Part of a small language model's weights.
Size: 10 layers, 8 heads of 64.
Architecture: rotary positions, no biases in attention or MLP.
Training: 701M tokens, 5114 steps.
Each number is 50 + 12 x the weight over its row's rms, rounded and kept within 0 to 99. Layers, rows and columns count from 0. The size before them is the row's rms in percent of the matrix's.

# layer 7 MLP gate, 1344x512, rms 0.023, rows 691-716, columns 0-127
103:54 42 35 25 52 53 60 30 22 50 65 52 60 55 50 57 69 60 60 50 54 58 64 19 47 37 41 46 48 50 54 41 59 43 47 53 38 38 42 36 58 66 54 54 46 55 31 47 29 48 46 38 48 66 61 52 72 44 43 43 83 63 40 57 48 54 59 52 73 70 60 37 55 31 35 67 47 27 54 51 34 41 62 43 52 38 54 31 41 35 53 62 61 48 46 57 49 27 56 34 78 60 52 50 63 57 56 51 48 64 62 48 28 61 50 43 86 33 34 39 49 46 48 52 50 45 48 55
102:63 56 37 42 58 59 41 40 45 39 69 40 71 60 74 79 44 38 31 53 68 57 47 32 60 38 28 21 51 43 37 25 53 31 56 50 53 71 68 44 58 38 56 78 56 56 55 46 45 32 50 49 54 43 46 42 57 51 45 59 52 52 67 52 57 54 37 47 69 38 52 37 40 48 49 45 65 64 52 40 68 59 54 68 39 54 44 65 50 47 49 59 56 44 60 67 63 51 60 51 39 38 71 61 47 73 42 53 66 54 58 62 73 30 36 50 36 65 40 44 44 55 38 63 31 50 22 79
101:49 25 62 46 28 69 52 49 57 72 46 32 50 38 52 49 32 57 51 38 43 38 25 44 49 44 53 43 45 54 51 43 56 44 54 60 49 43 62 52 48 60 57 40 53 51 36 53 39 32 66 67 40 40 54 64 49 70 55 66 40 54 69 63 38 78 36 47 44 64 55 44 58 70 21 57 61 52 52 51 59 47 42 44 70 39 64 60 36 53 43 38 67 57 57 74 54 64 58 60 41 50 45 58 64 57 46 34 69 23 42 30 43 51 45 55 43 39 71 54 33 66 67 67 37 64 21 77
101:69 52 67 51 40 55 57 43 52 75 36 57 30 52 35 65 59 55 49 52 50 44 56 38 35 67 19 51 44 32 55 66 58 37 49 40 41 52 65 31 62 26 40 66 67 43 71 44 43 34 53 70 51 54 44 33 50 37 54 48 49 49 67 51 56 55 56 48 43 32 41 64 43 44 42 60 54 56 43 47 39 63 61 52 22 59 63 62 43 43 43 23 51 41 50 52 42 52 34 54 55 58 57 38 35 52 41 54 37 61 53 64 55 36 69 45 73 67 49 53 54 48 16 53 48 46 31 44
102:70 45 49 55 55 63 60 61 41 61 53 56 72 53 39 63 53 44 61 53 63 29 50 40 42 54 43 67 54 50 26 61 64 55 37 59 54 57 57 58 44 53 49 32 46 80 48 73 32 54 75 50 41 47 49 39 53 40 43 43 53 37 39 82 39 59 55 50 71 58 45 74 38 55 38 41 62 36 55 56 52 63 72 58 64 51 33 59 49 30 29 71 43 24 56 80 35 36 56 52 50 59 68 54 42 42 68 53 40 39 64 56 41 40 64 45 49 41 69 57 44 60 39 51 46 51 42 49
098:46 50 57 34 68 45 65 37 57 49 44 34 60 33 42 59 46 42 65 61 40 54 34 67 47 57 37 45 43 62 37 62 60 50 42 45 50 44 41 69 67 57 65 47 35 47 35 51 62 21 55 58 53 45 69 10 52 52 51 36 40 37 67 53 44 45 33 31 19 50 62 62 44 47 54 51 64 43 44 47 52 64 53 55 66 55 62 10 79 62 49 33 41 08 42 36 46 41 56 50 31 58 47 54 48 50 51 46 61 35 44 52 53 55 43 57 51 59 59 50 68 43 38 47 67 44 42 50
095:62 51 54 43 63 28 33 23 51 48 49 38 43 58 45 70 41 38 44 49 44 55 63 49 76 40 33 56 66 61 58 70 49 52 39 66 60 46 44 68 46 59 48 52 45 42 45 46 36 55 74 54 66 52 44 47 48 62 56 53 38 67 49 55 55 54 42 51 63 68 57 43 44 53 50 61 45 43 46 66 52 64 36 41 61 34 26 45 56 54 51 47 56 50 40 55 41 31 49 66 67 38 54 52 75 48 48 55 60 24 54 67 24 59 75 61 60 42 40 55 61 33 48 56 41 46 35 46
096:38 46 53 60 58 56 49 35 44 89 29 59 60 51 54 44 49 47 51 41 46 79 55 41 41 45 54 54 72 43 62 37 54 32 49 36 55 50 54 54 81 39 30 48 47 67 36 53 30 51 35 67 62 51 76 31 43 47 44 64 44 68 51 42 68 46 61 55 32 54 54 55 44 47 41 33 43 35 62 47 36 55 41 48 43 31 70 63 61 52 53 57 63 23 44 43 20 43 47 70 46 48 34 56 37 59 53 60 56 38 57 51 43 40 47 70 44 49 39 67 42 49 75 52 70 46 50 48
094:42 45 41 48 64 32 41 30 68 37 64 31 35 70 43 65 50 53 69 46 66 76 44 64 46 49 76 62 45 65 39 41 59 59 66 69 57 46 23 47 63 57 43 19 52 43 39 48 57 46 47 47 62 65 71 50 44 60 55 46 50 42 45 35 37 45 41 64 71 33 58 48 60 29 50 58 47 45 73 38 49 35 48 44 52 44 33 51 43 60 62 49 52 34 37 49 47 30 61 30 30 46 37 58 55 70 44 34 71 38 60 50 55 62 62 37 66 63 56 39 58 59 63 15 42 55 43 61
100:45 76 47 54 46 59 53 56 31 54 65 52 62 39 38 49 58 19 32 71 41 40 44 36 51 43 57 54 42 79 46 70 73 43 45 44 45 43 49 67 53 47 62 46 50 55 48 51 61 58 59 45 39 47 44 42 31 58 77 55 52 36 60 57 57 54 32 70 74 56 52 55 70 72 56 61 62 31 56 28 42 62 57 43 64 52 34 36 54 46 39 57 48 43 48 50 52 58 44 42 48 25 45 38 52 49 50 42 72 63 57 89 55 50 70 46 58 69 67 48 46 52 46 47 43 19 45 53
102:54 61 52 44 45 62 51 40 67 64 51 39 43 57 46 56 46 50 48 67 44 60 66 40 49 32 36 54 71 41 21 62 60 44 29 26 39 54 52 45 58 38 48 49 66 44 50 55 61 67 43 55 52 47 42 22 33 31 47 62 34 48 32 38 71 56 42 46 57 52 50 48 49 44 37 52 61 64 47 32 57 43 55 68 39 42 35 52 39 60 31 51 57 36 50 52 16 50 61 46 48 50 49 49 70 52 28 55 57 64 49 34 41 50 36 44 85 53 53 40 54 40 45 65 45 22 52 54
097:47 56 53 69 50 37 81 39 43 69 49 35 57 44 61 34 69 65 42 40 26 51 49 61 40 26 44 45 64 55 52 59 48 53 51 30 31 53 48 60 45 46 62 49 33 58 54 52 52 70 50 59 40 55 78 41 40 35 43 56 71 49 48 71 49 51 47 46 54 60 57 51 40 41 42 65 57 24 63 65 46 76 48 41 47 69 53 26 34 44 52 34 53 57 69 50 65 45 38 69 62 67 15 34 44 63 62 65 73 33 64 65 69 53 70 71 63 51 41 34 48 53 49 50 44 49 44 52
098:32 56 54 56 59 36 16 29 59 32 20 31 76 59 20 59 46 43 61 38 72 48 52 64 54 48 64 44 65 59 41 58 47 43 46 48 41 61 28 44 50 53 40 64 59 47 51 53 54 32 52 50 24 35 73 56 72 44 50 38 40 42 49 45 80 50 42 52 42 38 69 42 47 40 25 51 58 73 68 65 49 42 48 43 61 67 40 53 45 55 61 33 67 40 76 33 42 53 34 46 30 58 51 46 52 45 62 36 66 48 51 48 56 46 39 56 38 53 63 44 52 61 65 46 44 41 35 47
089:58 56 52 50 36 62 29 39 42 63 52 56 55 42 47 56 36 44 43 68 61 37 48 53 68 37 57 47 48 65 47 53 52 66 64 43 29 53 59 42 68 55 49 49 83 40 57 77 53 31 66 58 50 56 31 34 55 44 57 46 53 46 53 72 67 32 49 49 63 55 42 48 31 52 30 64 41 50 65 53 59 39 59 27 56 73 50 45 66 64 44 50 70 62 37 36 35 55 50 46 51 34 41 31 53 39 37 51 41 31 51 63 51 51 62 47 40 49 57 41 61 61 64 52 63 67 52 49
101:52 52 68 66 36 55 42 49 71 53 33 54 26 45 74 46 58 67 45 48 49 46 69 54 51 48 42 62 58 46 62 66 53 54 39 61 32 26 42 68 58 61 48 49 63 60 37 53 47 39 52 43 69 59 40 45 61 37 29 41 78 45 58 54 57 40 41 49 43 64 54 36 42 36 58 57 64 37 33 45 55 54 53 47 56 48 56 53 47 40 48 52 37 58 50 55 45 53 45 41 46 44 55 47 70 57 47 56 40 42 50 67 63 77 37 40 75 38 55 46 24 49 53 63 56 53 50 46
091:65 29 68 61 54 53 54 70 67 49 47 56 51 26 20 38 44 33 48 53 52 87 77 63 66 68 37 71 55 35 43 37 38 58 37 40 61 40 58 57 54 44 42 43 32 37 53 47 38 46 67 56 61 36 61 78 45 50 51 40 54 41 54 45 40 45 49 42 66 40 57 35 67 62 46 43 60 42 41 57 49 56 53 42 35 50 66 52 52 42 60 55 32 39 43 52 43 48 57 36 70 47 53 39 48 44 40 51 53 64 49 38 44 63 52 36 49 65 42 67 52 49 48 45 58 44 51 55
095:41 41 51 52 71 49 49 47 61 60 59 45 54 28 55 45 43 45 59 52 47 68 44 42 56 30 33 66 60 55 78 58 48 29 44 34 50 63 37 29 54 38 54 23 45 66 44 52 35 52 48 54 85 32 55 55 57 77 46 65 56 51 59 53 58 44 44 65 72 52 47 48 49 63 45 47 32 71 54 40 64 62 72 35 80 66 57 62 38 45 30 51 29 56 58 54 40 68 36 53 42 58 43 69 55 46 50 44 50 53 60 29 43 46 65 50 31 27 63 59 52 60 74 45 46 56 34 51
103:50 37 44 57 68 68 54 42 35 26 26 43 50 62 48 52 45 58 45 58 39 48 47 45 48 57 38 47 75 74 61 62 43 39 62 41 49 50 47 36 42 52 40 40 53 44 60 37 44 46 48 69 47 49 44 58 59 23 63 44 71 60 25 37 64 48 25 65 42 60 75 45 47 38 44 53 51 44 54 48 64 41 53 68 34 37 67 34 46 54 41 48 51 53 55 24 58 68 55 62 33 55 54 48 62 42 61 47 64 67 39 41 44 37 24 54 46 62 73 67 28 26 45 44 54 23 43 46
107:45 39 67 71 51 65 62 62 33 38 37 39 36 38 58 89 58 33 42 35 61 44 46 42 41 51 39 51 41 51 45 49 57 52 48 42 27 57 72 50 42 41 40 46 69 51 47 19 44 43 46 60 61 51 47 34 73 63 53 50 56 44 59 57 54 52 45 54 47 56 47 40 36 71 69 68 52 57 46 58 57 63 50 71 42 48 54 59 43 54 41 56 45 41 60 62 26 34 40 44 50 56 53 74 52 39 52 65 36 52 67 44 43 61 63 60 46 45 45 54 21 56 70 39 39 56 23 53
106:58 51 51 65 50 62 69 49 32 48 47 44 29 57 59 52 51 37 21 51 47 49 49 47 54 43 51 61 42 44 41 56 39 63 29 67 42 25 50 31 71 55 37 49 35 58 47 43 51 53 54 53 55 52 66 52 59 38 54 48 63 44 43 49 66 46 40 53 58 49 48 47 71 51 52 57 46 76 34 44 62 41 39 69 68 52 72 48 37 58 50 32 45 40 56 42 55 49 54 67 58 54 49 32 72 45 42 27 53 37 35 57 61 30 42 38 68 63 63 49 39 46 66 48 41 52 36 62
097:57 47 52 46 62 47 55 55 52 50 41 49 41 56 53 46 45 41 54 55 35 53 47 48 77 46 46 55 60 65 36 49 56 53 36 59 62 52 54 74 58 57 51 55 44 53 45 67 39 58 63 50 60 52 39 57 53 50 59 29 34 63 41 79 50 60 36 46 38 42 66 43 46 35 65 48 36 65 54 57 56 82 38 42 44 39 64 36 40 42 54 56 55 50 43 55 41 89 45 39 64 53 33 65 65 50 49 34 53 52 48 61 43 57 40 41 74 30 44 50 29 54 53 35 43 53 24 33
101:58 66 71 46 39 60 49 73 67 30 43 57 48 55 42 53 37 55 56 48 61 44 33 70 28 40 36 27 49 42 49 36 44 56 36 58 46 37 61 57 50 61 43 35 66 53 37 45 25 50 58 67 48 43 47 42 25 37 54 62 64 64 63 36 44 52 60 54 36 43 66 57 63 65 55 57 51 59 45 53 67 49 70 41 58 58 54 32 40 47 44 47 42 33 55 19 50 20 41 56 58 64 63 56 54 50 53 59 62 56 42 66 61 41 60 70 45 65 62 53 62 47 51 54 30 57 33 28
105:38 41 43 57 43 70 61 57 63 49 53 58 40 44 64 41 57 28 63 42 57 35 51 46 37 45 65 45 46 51 51 58 56 47 45 55 61 37 52 50 45 48 47 39 66 56 47 47 50 44 59 41 55 58 38 53 66 43 54 55 34 50 54 64 30 51 48 67 54 62 56 42 56 81 48 77 46 50 27 54 68 46 28 57 50 47 49 47 00 61 46 38 40 44 58 59 32 47 39 41 79 36 44 77 64 61 52 46 59 54 42 56 52 64 39 35 51 56 78 31 16 50 45 63 42 31 31 61
099:70 63 57 47 66 47 33 24 56 59 48 42 53 61 49 46 52 44 35 42 34 62 39 46 30 56 49 50 44 42 51 64 59 47 33 48 42 32 67 47 44 58 48 42 76 55 47 43 16 55 62 32 49 58 44 55 56 69 61 49 44 59 48 64 84 38 45 52 68 31 46 35 34 44 71 45 25 36 75 58 36 46 51 34 62 41 47 53 58 48 55 41 32 45 35 40 26 61 54 36 15 28 45 42 48 50 52 37 45 58 43 51 56 53 47 52 45 42 58 24 42 54 58 46 17 56 29 51
099:65 31 38 65 57 54 48 46 64 31 39 59 41 59 59 40 53 61 60 34 67 51 42 59 58 47 55 57 63 35 35 49 40 31 66 39 46 40 45 62 55 67 56 54 37 47 60 21 39 49 56 44 49 47 50 16 69 42 42 64 78 52 62 64 50 46 43 45 49 48 64 64 33 24 55 59 48 56 51 69 55 62 38 44 45 47 58 48 50 40 41 76 47 35 52 19 25 54 64 41 62 69 35 40 74 62 54 58 40 24 33 57 35 44 48 47 51 51 66 52 61 33 46 67 57 28 52 33
104:47 60 53 51 84 55 60 35 53 52 53 78 47 30 43 28 47 45 57 40 49 56 64 39 53 44 58 36 44 54 30 64 41 32 45 46 58 50 37 54 38 57 52 46 75 37 82 36 50 31 65 61 57 42 57 58 68 43 64 37 57 39 27 79 73 56 57 38 48 50 46 37 48 44 56 59 52 83 57 46 56 35 47 67 59 45 46 46 44 63 44 38 51 46 80 25 63 24 49 62 51 39 48 36 47 72 63 37 62 53 46 57 51 44 33 35 45 52 74 38 39 20 64 29 53 48 39 51